Weights of a small GPT-style language model, trained from scratch on English Wikipedia.
Architecture: RMSNorm after each residual sum, rotary positions, no biases in attention or MLP, embeddings untied during training, value embeddings, hashed n-gram embeddings, capped logits.
Training: a variant of Adam for these matrices, 667M tokens.
Each number is 500 + 50 x the weight over its row's rms, rounded and kept within 0 to 999. Layers, rows and columns count from 0. Numbers have three digits each. The size before them is the row's rms in percent of the matrix's.

# layer 6 MLP up, 896x256, rms 0.0589, rows 470-524, columns 128-255
100:515364501495472513490600574482571533469538527496510588460389588457576410511493517516543517475529377467550536403486509573433466494446568472537479432484492476465516429494549459539513469479482551545551438520612432449522488552606428522508478570451487523501587520544489550481446506515495500503495458462637528466558468466475459522364402587600516471477499493494555522513467481554434509467600
104:474494447485451458452519571535555501580443492530414459470456484502480576560535471456491570465582512405421481526543446444468582580421543559563491501498561527576585467506532493421418450506424529451487464466508488523457502557483542410475532485497520524533471469519465553456443534512473531536556510465596524563415461572544491572554554563451459522561481495460537482522488522406428437409445
107:554432463386506535465446488529484499496505474545542485561466545427464565524512458472585527498569507460519522452499440581468600600489495516598526461502554480529483518465490484443494467457547475527468558514567413491501496650508463459433481541470449519474502521607466476601544456527508498450484555483505456504484478442499461423425444445540567550604428467530452533493429479495409587454535
087:489466467509563493518523533589438544512598455534448450518533459560504472507428532531431482518495566441583431591456536568459394430486593485486578564624486506508540540512522449520555413435590449542543520514415437468478558536463436438440462540458594543457495503538522591513523606530466527447535456526434507589462516501510529485505430430502530506511425400570534469571545515529549467426500
102:525458564573533412488525492417483488580513568551445497522542495433497518575543561481522415457512457521472485458588465586509471494466560594495449597546555535485533539489516486546508554491435530527489490487484557480582524514495559385553433508507568586455542547511499484545530485636480538429474526457445456567427442467464551450554504563561534492499475545518504510465472436582525537485568
101:516504439554446568486451561431535539556570437543534494470445520486514477500544447488453533517554508428570508510534571526446438536434509460469505533556502562536456500529588524518501425501422484492463507479585451471521547446585569455490494470495427443527455544554520536483450481556610489478542517399497543527453523507502469519438530481539507500507444505534515629492429490496505410521532
105:489551493468548500483526486401463518493532485492538483559453481469616541477477443436446537506465539473413491521440480470380541510477541511546450443451494447451551548506615548514421565417539541540539482544543626529562589583494509510514405431417536465437476525450493464506487418621429476563411507506566418517572507519505458531453549538557455491434479481445473460418505480429549531439508
102:475522505443584498452461560488506459470635448476505512491389468503477483546532472509430539530467535470523497464553476619524582436563465582453570426510519522557543576520478481571446504472517508439471512438477400427530440391483548591527494517480605463502469472448606553521461552578506477574542431533435396470491457523475506476540550475554436443441484527566543557500497549433484465510533
106:529534400407487498496477519459458488496507478484488436508514518425532524525567559445445534503460545385553490504501491501416570563459457533525528488509459487507567538458538464530516513480564442482496554468448446468479430464517480508504508458549558424519485554477459461486412604531447548410468511450505419578507432530548515564565482511539550516546505497538582565541421567519558500506508
095:358408457445497408465485513430489530471467425502442440493374530545537536582630476583467505459429481507424540607516458447402491515430499529519522512490432475587499565588536492535489529481519582496509499560504549490560479516503512480517504518481521542487449500574533507519457549492521483500496351417464522383400559518495540495554552505535559485456499386486552450389525546490531587486579
108:427517567504430512475487579530481491492557537489451525572491506438515505599475441463453544558530458567392395491423461523491551502456500524529472590404504558425561507539501416484457487500397413584387500526400529431455516517578473410538463553467460558453426484619457516479499539428521518475481413522539452574469536432448529613488471496507524507513437507471549480452504567498515594500552
102:478594563388430488400499511438487517565502389480536498518490538449535558499553411571517440560435427482524487595491577534441543575451574504495510517510437544606552522453632541587514443492406418463426489554483434536472523499544598518414527571491523467433444507525514538455432546429522544556494499524526510495490597461447560525522529538516482490486519512522545620483502560385464505436548
094:470500434504437447496530575471530498453540576457434564499557468387551505513458472414508570481497443373469441487538542500489568491525485450493467527515530506518547411423530546373539504565461506479483479520499448418441552526490491511448452509506540534544518413569465542446555514466491498434513468531465596453539516537598545514557466457477461573509408451454527551577511452567542459495448
100:447483525476440532495498568517430524562501528535526490419491436489529587579437532475516619535462484374455551418380411493545514563487509491500468482399504424550444435419503517525552530544526430522555491497524581469532545465571529494456484521585465615453475524627508517578487536476458503496471441514429448483431528524530491469403404544460475626485497482506550421513486468522476602478479
097:498494512486470531413461460487519594528501544493534528580450438414561467540474478617502616469576457435601505469501409509512424486466497492507501511632594480583492453508551553402549515576535442491511501563439564491495484487514515492593479492451464525588522484526466475504521498407538474486449401485419588474466516457578440463449547481533508484489531452545563550456464495424611506479451
099:473486486537514492432540492470552496474556502472555462515454585428565523526542526559506529512468344497370397471502483482478571557485547585419562583469476459507470539483477599491483539521515492512448514580443524551502542542515495512483587507472430494434485546509491462450497536518493493481439536434487488480553573569387581560485464496515576467495486479430506471465530505471518509448508
099:464401472499548450510501495444473480505458435525462487492533547520529511593529504461491499374574488419440419440447538460405459424557554534560459475491560611510550542506454521553406540570433422579496431524487552501515488483567487453523581546429621507576445535470459491467591557478546542490470438548452452423488502516429399506424535496550544567524460485505449545504426474457478494522509
089:529503405528474514482503461484534479485565492499472515516512454492517488473555496602620412479524567525506560582525543494426518421516536453501525527561510627556429572541570516461493390642457518536456475496544464488477642505432518495571520565496531497477388537508471555480452495511573520521447424424504537432383467576488521528526548502476575497484446493487528526364468475558375488531539
120:484502446471546545479520488408518486511563438507589436618502517521501495581549514542570456554514420485498565400495595569526478534523505506490489480476476403526489523479462492501484550515544468618487594503502558524483567527536468358402526483528490445476536443507566548574531601479457493512435461531489464449473503488375423468432466567573592539482496407536527616455515500593504554434589
087:475488485607555442482629527544501571475463527466458473503430469464543536588516518450531529340509373497539508403466421518539482511548480480486427518495522554470479530576571479490533441581434432557446604491501467493460550489445493450492510524486515545473547549517538531461493512471476560545487534459525483444451473516459549473488461567592525580467498555520482464436506550439407524562498
107:464480444485541533532444503465474554522576558534575509493466570480550446526626454572459500520464472514439570535523460524447538466603539434535421557553524534484405489444445555557489550465489511475555538427658480548551532492474496409484393588501492467516485496474555527552451578444572472553488512594481513458558574498555477425551465507519512475497443528505529595499530526529470565491526
107:549569425472565453437459488436520485380526584473578498436476498444495534596492507502411505414515528418543425419526473525465561567531495460510472453419523526423461540542537575480484529569569557564570512612462464487424501543513518517546505508543476455456454573469429494520531564543475570570506382475504528535456452567525606400511480562518556489494488433555574558466469520530483477581453
085:523618594479468478498481528531633398484507562470473476525502457477433444512537481463549624488543439427444516490498558541381573505474491466499501560498493436535397473460542512479487457475517495531493536530477599487496486501559448493531541563459522522504529438573458480462550536548449516406508453502441532459600513589580417542392398518474492529555378448523549460517492561422559495471500
108:487501416432558624469433451522468508477478502492439492557482456519523582557439511475473512529553539514523516470455475515524551480491529510569507414416455592523520500577509473534477518439471542433453458466451541517441463478518502403434408581532557466580474490425503513447552507516498576528428559514601485490445582605484513524412433484568474432496529423468488515457469448511552524434605
098:553445405515373456441511523565506526418423481457443473537461496539531525469448521385522538524549434468473443411536511513425349477543436434484548443515483536438470525464463477493448537552475502506399453518529409491539451549495620456573413513479517438572521505435497438523493476555599466501459554492462442523469450449459451515525475402512502497455490519569450453559538443410509572525583
099:472567494453470536429476568502504472511458449552465454496478450437518457483513537579550475431524449526496568413427441461520454429635490499558535533430543542544434535530531490444554493531497459412536541480513612450439526435490524526424451444502486491571584535543550484548472554475497609467601430537539515466413557576483438503595504509498504451427410498400518438492491516472504516510464
100:509446588492535458507470525488528578476583487475512483532552471395465501522531542560494466526546495499484530506461519570500533484498510479529513522505576523511630582585543393495492523570395456461520474539477576489463606483521566490533526431545449473440578469542411601527487541553557474501496509468546431455521512427497520474411592551554517423550452463512483532508487493403455540442589
099:577615498525578504476593505566563468429575514549495522517482533508481414514496502508459546535658500503487593476482472491457520550568507491552399490438438481540587621506540488484495468508453507554496411531523540488490454562505428536564535470533571576500524466538467590450553544559501560448554526489440468585443529518449570504514450511595533453459543521478489615496531477482556549506446
148:484477444493443540398503567502484545481537549441494436578519521439513522539535484449464531537503435493554463449537544456403459564592573534527476540555558501537529429496504467449534376555509483545475496505490500517417494450436565490533503556422473490475522436550526570537445478543574475491440461511516452560583435504489429556482506481566446505440458503459518432447349548551562597487555
106:453598487523466511467557517549504495542460519519471514532411461438477585411437455482512594384522531442478377452515516497499533543469502539554520505441480527593500541490533489535496534416490565453504532512568594424467512550495541464473424445455518480483443447455473514524498514428506539529487519413476550494500531488434494511415508494499561448392498517410525591482493608485583536505490
099:415495458536456588472576571495579496512542543578660522510498491451504520512577488472507508557590418525536484464443471509492492514581594493468488530517505563467515572488560493489485515493484409508505499528507542523573435412483490533559449426482447595511499463439461515555435503495492544472456448509546482465506522543547482415450455528561440443502463529447613397487477525483510552491434
110:429617480469588461489499553450561451529512541580484533479567548517498477531591543492508567447521492489462531438430495444395541480508486457476449463462537424426529473465451488562536587507419491599439463474528555482440488556459474459416480461550522431613551440572568538520525480521430505516426495448454467476457480522456518465464526499533554514457415443426547612491550406563505455415513
105:500458573542547488440491511444574498516505487548571495510441538491582387544543472537533462385625444467464583500588470469557573522504498532610483516555489518516436459541481485504590488539599549422445419483512537463492538477568451453492534512568529465508474513524506559484468504495574552462485483436557489557548433406478496550502415492576498472598465429426467593530574442564446503514568
090:453579461421446571499612482551507445535460532511451519577540481507525475539496545535479632466517383484563419478516533463433581557528556464503573441473467522470515448601533542587529522513501457551373523507488527454411503486512456491478507569481464521550600469463448457541423535499550474425538543547559519501518634458582473515472552414521485558514448589487483450461516453464524454572432
099:566536478506518519452512555545496479441548498478501532578472506540477593535494550571504565524446516530537465587516459480419534544429451480448467472468579572385429626500533503576501450448519492499425490489477455414476552516429449479529447482458554480480449473564550397574496486581357540459428417458537513441528530556432525464480486460578473436494563496485582557604458490461414541576528
089:485559486501500582425490532491494570466568554658524499492459533564444377521440528523441537517531488534473461560443516398408532515540546483430443527473506471546529462475466505477481558552388441586394504507505427522359471451423487496577442564557391510495507504534471524461559465500532557431509495407516464481434407485505541545592567401531504503523470497509473528490578513578586525567422
098:396566461520482514498607595416571552461534502492503489508478445531518471542561509472546542598512503529454438532469563443560570516560555388481499525483475562401513494567598594467545464543389490544514469500499400517504505493507536505478409514453594585430467460507601531465564568460497530515536492475533429499462413543526487446565519512509564517489481450382544528434537485397564481470572
096:526497526545377575434490541469500528575517495512551434478442433499536566587595531523578521494410588391542434567509516501516584481575527486535455520520529482393500521415514491541526474541432582565509541482532517543512568504591458486464502428486478443411564396446447504524504526552521517418556467524490585490388498499554478538521499553543480402542439515506474493460451533504400502572458
098:531545490513497495448520532554573447526484447584463557522488501451592494494518512466484587453472553530481482533493541570415521562536563549564465478475464438538544603584524416470581607451445515537474464491485505431486506522502532474502492497578488522564409537496531545481519539508516457493490491502609571546530527499504492489427585561474545488482546506559520566457481463424527493465568
111:451650482449452487524474609531468480543533593513592550522500447446564403462551446385545510491437528486553427498464478564550445442513467487502431545589462520511595523459551431584481433555509548480449513496575511472441489454582514496461431509521481541506475459408501613496528482527510512477548445413502468474483565357521478528465464421476539488471524548595499456419471537481587557569520
112:467579532458472493447572504490513370495502539427473491530553457526482446501450548508515587484450442438507451577438490474484558492534514472498457557467518489507527519437453476478449549450409519411459463540559483397561512558483477530536508503494431505488535500473480481538556532547571474515534494579581465453446525545441593478384527431528536540459460516499521521502537429515524521491513
103:575467397521481426481507531470541497442617478477405454580477551494479501484488507517517514589441564483431494527456499450425537576448495464498520488450597508553519461527448488406479524574519501576423493463515561519554503442505498488472457502483524506459504578534568585527450521418546420499436447517432464393481507525532453515459429557527509520564422348537473532571487486592455609574579
096:491466500437435507505431605482526541514527475390505442552499546549445500556521519548568536451532504504496557595490583551582512495549525468529474558436504522469466462499524523484506420594467476524481618508468426503503458530448490418528543549523619547519383426593571464487529494479555550525487446450450420492460484503506451594573478514499517443560440465565474442444465453538509493508547
108:531530475531583515455508434442449524401547542518598528555391520450569487513455461466603587526503465450533472523541553398545548566542477545506524478519619554525455472444580482560503547502518494521523480476475487470435496515495394370423525500466518479570460549598537459570503439635552531467520416527520489569449466484557524468476452535567516427491494503479523461461433401535472512509540
089:539478514507523443423475449556552604437450526507418478446440512458477537572571502537546659543536403473349518481462437498477583490542559574558525535545348445482590547597511530500574473513420451465451561468565467509501477499465491496521432525514460515531451512462472547429586493461555504478466467453518466529483566532474427579442450511501483442536579595485552504493587502418502556526514
103:449500475528479593509588508542522488433522476457473512575473402490589446516463482546486526358431458419433536418453522437510405453585488516475446589545537488451452468467449524416437552448525449395527637379452495482419493585484564432519486494437380381461586371420476551468530550554536478426514466549527445540493521490469573530515484416506476444480384507504527505490416524430505602470520
107:474519522429558504476542517532449574465548507552465522529524588428507449491647522519448598498500466382464458552547541531427568491436596537502478513536493545483443504468488458490408486509490462520502509500517536468494470513400530438549559540434510451522449429538532516387455518499542551503465457524418576539453579572572445488508465554498421444488449512492588535517436513576519483442554
105:537553465478537516470507538462540544505434584495489450503482504535504460535412555552476555491536440465595442624552577531524546542571554416441509488511517477457518486504523442515486412521500553389438520558488522414453571567448439523495541530470432479564517562512548446443504489509498498404454444480471506526447473435462425541468435520541509575454409555443439452441391448511511416510579
088:507598421402473525446496477565506498562559497549547508529455553495517529494552509465523508550508433406468435455468548483527559416524503428386486526543593504522564593513449435393520517567600473548534550413466490457488527537415443457542543464546495500600539524535540495454533505409550575470495504439509504455502368573567507554480507472482535468540459518584518487440470535536542553422389
101:493554436462545466547468537540562515442558500438568437532521455438519556562507507398587469527416578485508427470435609502479481495462553496547518551502448513481452508507512548424457503467508546465430452443490407544512456492537455448620514535456355485439427390500489514548574574557449576431560521551544521541511541509615522462494554568523374522480453520485510458472494494479515547478446
097:462507361419467535513511543528565498494424513489501417494510487532559396555434506460469621513455455464533511525551504584527409520513538382479471555574523385544575431428509452623552492500576546524458477496511523430499498544520508519523533559352520547594558392417466536544433569504500585416532499506516527582466546548476485449528513411564434558433518478487515473425470572549500561540551
112:560425487536512565492514505501517519468453554581485451573529454580507457533441453491502525518559480444519454495585464497434469536443598453527430443468485534444469556411513575499579434450513486465476567472497522432496552440524515560543468504416418482496393516498423544429540548480509522422453471481507534476601375480525383511474442365480524475464422438483492568502419451482592467449581
096:435509447508466480505523588471465538445474475424572548525497529506495464517588520680472518474439494488387459559514464459435492536422553480568521469451528456559477563448526494444371470505551484495461579467513471521409559518508458575469625471594539473597523524505514501498444505595502495500515483478529546501536478478521447524489528523474533592521434519456518567422481422608447486453499
089:569447450483497484509442468531520566550485636542550549499480600504555441466503423608572458544491465462515537570543598538450465451470471476453405435577506464476404435481557440533432451536538528454529562477502467493573536547414477479548545464454517585508533456498453596573452577449498481528475430470505488420512565453453519490568542450537575414512472486569500416492393545522453491418447
088:400515428548442440525478519542528535433538424558491583477623504517539593508537475533516529498452458396538508383505532494455500443535466412504427482487593460517498578522497439549493482534552410418561503493536538429492563517424526522473508501440523508529583447457541522467433469524508478463437471465557506447492491467511424504529494447460463437494470497546468516475400393566551592483564
# layer 6 MLP down (transposed), 896x256, rms 0.0407, rows 470-523, columns 128-255
105:450466512448570517518546565585560383443527507612539516474444449526479563546416519460545565473447435471456470526481526524466511528478409470474480505485509506445492507434593543513439511478455448506552574579485465486535466502479378495413500590492451498502427572420525460535560535515463556534417475546383516552458509431460560565469405491434452509523500458512408537533477493407430489582458
106:489500427490425495528420489467540487502474583543532505559504520548543493501522507472479453499487531434478552579563510504454590444456518518552536351554466486556480572469540556543452570452546449540599439496558531490475518570455618412514491492490483463517587437449494539568521483432518511491449575482529506429669532535579450503630546576489524552499517525538541469569467401495476472486412
102:475488616507514559549460491467585504534497389548540557489547493481475567538536555568477468525641418575408457518478557530536459573526456437576579503538552525456549545421498526543527461473520501507593590433459457545489526443554525558487567441515507594456573483457435533514399440585454525581516458528467477508541479562570527532523514596498554505640542587486471505504501467443521518509365
083:514490445654530597500462442488439519419439545488507518455485527555525477555539517526509507442484601479549398497576439421449474475536483488511537552480426414478486481595488520552550501452461488568454450552392521494518480483576444473446607495490546488528528466475570465571477590488437478445528544528416572577455449399478521498575461511496474564493571434517474497521465447556464435511586
110:591411613515471531539529432568434377469486496509545574490511533464528500438515565601516509499551571558576484600613502544518492523519458625500481542471473449503516497563497500416545556524481463530478469446489538478531488457504461469453545480502508558436492399461501439570522507586461573535595399490423494521434450585540464433481581491474526475379438519429576562476588515481445472542433
096:480550498554489484581499477533453485493453526575567554551517477512490504467508451524543489454580414521473587472678435438476447497510516471485548490487465611602418592484625526546489567469436468542436494414487458500560496459529469506510514570527523520477555489473565508437511478486480464577523488417532451514458543498521534506560551463534538357552515478611561491519543483474555518528531
104:504521532416529471492455481515509544604461527455578495560471471527505550548407436461526487548443527532477512523473549517501476532572441542594469492500521487450477507499363493567518513544479458550456491402488485557461523488505525558416465472537501493540526543492507493539556513455389511539467497621487549534529493544422522531475593564489487549425535510527575501546492426463592531463544
104:492505491463471493463603425428459490529433513567526520532495488500499520492526531507499503505536504458430506499542514520465472514552476440606526452459459465439430460521574556399484578502488467392556497487428585524434533510513601463580489604525564460583552376490542449472429470477473524526570597555495592448441363465601544456523565489466448542560528501534525501619492512581543410493496
105:492502390483542486533461475463482470438527423469495537521567478570498470461475623575506443495527594466511473527481519476600459565482325464462503481537375554467505545487607471473508506499556561618446484550512560479481352466548465478495505506533600500538524508532528460530467530483526424506439539473575528611512472494579451413423497551427523448605464515561498502490461394497480542542460
097:452523451492485476543503527552480561537574496394413478513504466527590521541497472515482488501548457582364562512473554443505435541400516500456582533502474467487529480520494495471513456435490468563513485466488443550581429466539521415524505530440470503441502468459479608440538540511590486604483474461563580551442444464481485544466533517489512557480557535506525590541477447568513392509542
105:474447515648490557545522410558516451385485456490539457584553455435509542575469452536571555518477496533476438464392433485431429542460525431505531507499450529561487436461497579482454568537515544534416465493516506414467488430465523484460562492551436549498526563507513456536530435458488549480462496495538477460457500476418410432553457439543405485414506512563488548512541423455557507507474
098:464602492501579501577510378507402556510466514509483455481513530452459413475484498582458549467454476429541440502513402455526558558483441562490532527524504443509523501525622435529574460529475417551437437505521506449522468452502608552434431459459494513476495529515469543536580521532420514453389445607477485645513436424438494570505496461569566522454548495545536550502545548574522556448482
094:505548422509455506495471489555476433517499466530525488480517506448493531456512489557473473551591518442351515524571513619449491624554530458569565501521519432404397536487502429488500573543479476535471506461470496570639588452476532544447553428432531451459488535495496462476488541550538525534582524602549479543465546466545532494537507548498487485552555580480498578441566402516512474476491
098:366465540541476454450510446439502584518458559525502511461479460530485490477501634492534417555520505501564512441508502511595470440491508451486460487414503440516480528534520431501458537479489451516571521583618529559514471423498503463507467407560542545487470458400532486523471500502396440484458530521470472436504471493456504564486480572392507552518505498522507437502525516555409521524438
094:453619428487473459560483520525580449526454465545559523500405517505454551528463435525571380434534439511411423613468456536488424294535429513570630496514463567535455566641551555540616537471552472452526519451480488460569479491496490513501533416471444423488524517460517498560459500479492451489541505507443595489444493496526517532418552436439444556449530474490505532399554557524492472550464
100:413551604510384492600579443588489504482410470515494497546499480427496433494508494546504453535511412502461436523542496464581505472508460526507525453540398453538597579424471518534575569390580514467589486569526466533520534506485444500611448523435518465518528480506442511479521525588496578515538544545521528491506469547467561476497553508514443495554517529490423359557549429502503546545422
098:483468503451587563447572496545469465561444535525513448514491495501525411540424513521465492535416436434516522515517487501444461579496410577477481554464416507416530445537493561541511489560506444519466488448426644462517526493466469525466520505570561514547500610479383406508529539432476512457450453553526607447554508420530510455534483512526410537564523518497506462473479420468477590488481
086:480524442611473498546507488449429386497477442467480497503477532441475473472488553568536528495521497486531556522465487383451479444444424489457542473532565423471554419532534461539468571445459473529503413537464511479610435528539503482458546474470506522473487533481504473516435506466497454507502500565530560518518538418469547509435522478439534509490589589604476585437612467640519395520515
112:508521480502413521432519517580492535478450530559498487556422431512478485454532563431515497432489485474504539497402424507515479505563519458490542409434565385411470376487451480540569395494478495416497569556578530525444536445531464529500530504462445501506536472511570556464435441500468375522510505570476539481471502509412560461570454497523571600518509556402548449530511467457530538508456
079:473464496518466555478456385453512532507499453454498511524511552587450531518506428506520551486506502475491534484541388593456511468482513503494529492418555444441491451537515462523414486483483436544478486455405454494572468448517527449607517434601388479537632506505550477493488555536522485482517472572480448461508579459476586575528491512513536522490511521504542489552558452650477500460450
111:450509450508508387517460500512338538554510470471477574474478454530417442513539491499512517491474531511532584477490530456508427525542523466557464476474502547513535552601507512464511446501592461585516484511490536563501510521463451485502532474466508483458550528521530502472441520528596483524498517625523499455526455519499563504552457519548458517453525525412446377520512475500496530521624
106:397487407452596420496548425564437489464446446544497555414483532487454511546584524477551499432496546451491543489433483455497555508566521524449522544528489544431527499546610561418523491486515452438472507456535508507517507401496443615531559600484526487414521575526534461484508513484407486449497600510543534551548492496492500422562476586552511495468495511432460512499456544566475465432496
086:506471576567572524481424456576603489504532537415445487493497472562434430496515488437497518496561454464541525545428450520496464567494548483511486531566551510405537482523581490510419582545574524542482511533402528537520354525474502576427479432581474577459516490512492474493549497432426481424510459613504488561546551530538457593574472449488458467554511568436439514502523447581514504566495
113:496510412431505577505552491619543451568515453513506496392459442490472453486392519618503579502470523598558482507492449576472491407480395493501617595453466572511455517551494516550530572581507437460543465554480553468502446441513540507506450465453477488530519524536481528473550499524485444441539523547500509447421535525565545456453433545560546540467446654517512502448479508584483444490536
103:459493485505514439416433449477566485472459502486478505541429541546588489494477463435474494523514463544508464471472485458566424603453486511453476527474421515368486438494526526459558597501557521516537565487567477422422485485537464533381494469464492574574557540515511584427478505446539473513548449451402418508481516526503478570595558570450482590584583564451537498488525456479486581506468
098:536612460536459528484554432537499513516459400465626439577530577481414554561540570496494510468482500421538592512511489464516561478528529434456603509568608544441568465466502533531605494544627472529426524468483504516592472529524525448454501498554498445581506510520671498446490645419515428495476452547581512493541579455478495530471496480476513497464533482464480449479517470527415446546552
101:619405470578485472589589498638523462540449574497474517434525591522544442411490531516486468490472408480486556484487543501468537421596477451464572527521513589456479598484484437545484580483511467457448544491491493578601526492509444520398552542487530558479480506511492479505463515492512558479542545468509481443453529525571521492559546533539487481524504447518535464473456565475480486470543
099:439509519492613435499481548523421528406523462519520536537527636521486499592484567476452413496603403544367526532458429560500453447490448417449511533526476516457499449496488557513576516535423524491546462499522566490399423490357543563556519539553562535445566498546435568487568479516476520482410552539436474595494440587502577479439511500531542509497561492508496480489483531498481536511418
120:510493494495515482505514534498486490486515494482445459528486475492503523482505512504498496501515484498512502498511521494462465520505511493510484504503495515542495504496502481500495498504470505493510501505468474531506490501500481490497501502498509501484479493481473531474491526482500518535496501507508484520509453514486487488493510524507482477503506494492504514507477530501483501497514
111:435518502522528444437501558539425513557482477452426574527546441495529532450500447575387477461422502600479468601458487411506508498445533508447502461482502490397494495563503496511544502511654434562490554491483566560502410401454405609530476455556531545482507514566464521466523477466528540555556417493547492539474459512471455550548472485516598515458406534404536503609484456501509477439418
101:524451527532570579539471465571491519557471506468500591531567537460523478494596431545413573576367490439554501452489384360515521475529481496538490410471496517469500489486506518466524559498537499414446457360523447592564558437525480490577600510583506550542466482536502490478483566570536561519539481458514506503557453438561457499414492463514469590515542494472533444551548535493467519521509
109:492587481568483552526538519544514385563569461541402517526518557578469475474558436492460486475547500496521385524501544478493563480538501530432551466490573468439414471434421578561402542517459485535519476602485491523445545436539566519450559629566493421545519545458535539533470484486556484487515516465536517490540508486469574470448533486440594528545532583566604585444497459463517476536445
098:559454463527444616479564433511587564454509501439468461476486455573390515545487546527469655592469532531489515450448461470661558515524486479536571493452432462444487477485579423476486572435460368433464488448456415503489506504560427469532549519499616480575516424484527533505499525492484473566436481443544539505431451545554459534542447406462516454501499479492502537570511456534416450602569
085:457501460519468571627473457528503476571480544519494536555495429525461485493428480531552480500413483528495559461501465351530497424451437492430561529481506409481404519534481518490491486484519580444501520499406515521521395600575599473507540560606487522485471437504492443415570539537490477403470526558457508479517464507500452518549458528466462560545550553554409492376521453508520464421481
098:496453453483542440493591410427514476595565455523503463483437446553569490423422494504506485529562400458509478519574587536515525530476501398435409582535565527507593425437506398534461567555477415544536574471447547427484446466414475532476521493502518625518496613480506461515506525388532581573457436572458461545529503487531487457593408436386490497491498559491468516439512433448513492522480
087:557481508396476468566511514498540537379563529497461444505509434521476562513545526549425495505480483458498485527548477363463454448508439507507523427532492636535390518603478546499504478467372543400471480544562482484510447571477518465479437477508487566461485467464454605495499485544524583613466599544456481439477467504461541497506449547571464503507502506475481431522557522480487482453458
097:496492435496561572462415437556442434596442501343482450428484514463456411471512615516491507568476518490483498475591484548573580516556505454399481515481555498548445440529474503500506555565486464428493476617502506540506400500493491468462449480578481527583596525463547536483539533443517521546563328516518542543486441488539464491589474552522445504421585582420437481530522474577522469563405
093:508463503418384448472605490525433571536431544530506483549423569402546501487505513526587545483513516486517518474515524450527454373494532506579543473562558529559487436515506549554473586606603467442520645487507471527507491431623501469516564474453434554470475497486480539412509544548458561484509514537484562591463480505507511419528589508425502495481437526517431567551498466483478520548505
096:530460567373425538530501433461473516538452512499455505422480489459499446540547522511502454462564564500467511505477499449422444492413500530501565503505483485470589489557453507465510490445545544465518506531460511631452490478544543494475598464522564489506564451518560540507403547439581504497457501523544410504454575525516519385485445621516575589551484505503488569526505444487482446444489
115:495447514550491563582572555493385383525558470527499430521503559412485439488473433587527563499554418527518548502505589520428547542447392561556498501510496563461463573546473508566476492558415519511447494537468413548559516522490540511570521538475489432486445567433476527610538496431495496449576551564488433530568502487542537353527517485467549489469477544498494482584514527418416475603510
112:480492466475599466529500542480428455576437498450418426522526557445506524431478531537552460469553528501515508557560505582521445478470556535481526456484562371444553504576431498599537486494576486589471449411483501471451413509553471463543505475549548461482522414526445539450536430454508554463552404519509574488501490418617477491404480541486607563503518490500445534509441471561444470444547
102:553572519579504461498496560528433512472560610436543578571529495650506508435396497455530556579527567434419483521502457560492588432520439512575458508469498415482521529506465602483534514552531546578524537543508585549550465544574506523532606476532568516440537507519513531488490504530552418583552511444480500490506486556500548590502463441529490460553595465480607535508527445505451593514526
097:457417523545547513485476446488547421531407432443361503534483601540463531520473551564468432572573441550512494640406420574569485458529538565460526557463482441413533463538472569517523407505477555510445602387497551510464484501515534415532511460520566465505537481576452443408525526443520462549427507536516403432539436482524580577522453523493543574457541488423532459585490467486506552467448
104:487497497441544475482515444480567449495536522550553505539424495571501429525511480447483539473440478553503502521459452511515443558540508446516575519457527541561458496512578535451559535471552484495502467527464451424480512445534464548440495466544475492481486520464563516456553471513477504574503479510605515589449442554542548512509544568617453450567533567582500495505481486507463459523457
090:504511438492540530508480478482442489515527500483466522492430526471520555522392572538423498435523464480569479397506453387509546447481444519487583558431495449508515497476521522466535430510527557393528551446500508468521443486582522439511507500591457468591573429516549441459503501550572530437602504574441482549459540522590465566471567537522490558548475471482488413446500492629407511441486
099:341544432488537525461478482436450536506498440504522471507548515519507453419423532510455549527446542396512485582472618573440458427495479542526560543445518610474621408502494479461502559532501399475500584500469495556500541520504532383502548440502499592465511469569510428556492491526547524539539538532589471522506492610462512502569566533484538420521460534513479510445538503465507482489520
111:537479481471475508488416428510491489442480467530418513556475549567522441572466524529470537408420537532541494461458535538450462426436530512466466467499554526435417575481448382524559582494481574512580446573498565483521533477391447458421478471494481487467441452494514533469480504531482475541465488489483520527584512455515396507548476500457552549567464457508489522511540490546455543416564
105:595519456588518428561537420543542535467517426515522513458487472515563593393558467442436499481479552469568484494519452568469494518565504496516533488489466460462402424522497567551560561531485480468463526498474486489429542532626513478524474540491559521535521539528485551454467505578485457450528485510483501449491564515477506552479483507520535547448527458479525535480573493509566440397446
091:538476420566483440488488429555501531412540491474499478413431467570469565529425525539485519506474493570504497645580459469523497509493489554488481435581474520453485485522486590537486412536449441479377449585480471423531455526447474599510463543422448581457526517437517461484506479467460494467420483610473504492433575456595525452542462482458490414439545500454596489537469444485410484542466
101:491461613475543443574553471587508566505505512556484481499456479547609483494436594482568484434425519557544470444569446473581505563479541493503489427473523508454491510569546548523474463552445493477502440453484534483539469515540586457583512509572481497513467593512430499496532563487473477551435650474509483484510483506472476484550542497426462524428470506584546517579545389499456530489568
099:477465440550477506515528574485506462472443437503449432484448462464502405501481439515453539515588457586467529574516511553499550577493533531569532448461535515528526505503523548559562492479481461515540437569521429582492485550479516485551455562459515574475465516503461441545575497501457609515480533474562481490501588498509591614415522543459488484548558594539550457531491524494427421452402
113:519498454518487516472485444447520378530403551586534425393520452478519496465488600510534517583597511538553416516509517526446442578489457441541542475600481472526524521518552541554573480405475425471570471496448464486450512421451416564401496538448432475526463462435477490565471542472431475480535464542537461479556489511528520550542539400442499459464533523512477503497448598453541527531550
094:484498515604373496509536555510371427498455439530464459534464429533444538453535525435486524470488551436424587519562552467487476497548454526522480527501513455542510515446536522473453499516536429497496499564430487551471481561456469511534450509573545505478506434434473477481504511493620551468502532529539436475460506449507475559554430481455458535397455507607506416500517472493510565413463
089:461475468538551505570479463493441405508407523526533433306472567548472505458510533502534545531531510544602396463538557508529475491506537502461484472458448431499442479590426475525493452513595514536568500504478513541498497476449431439487551458554408540622577518492445477613453553400460491605425500536518598491504382463574533461480513495466493522474471536568465524493453538547402435507472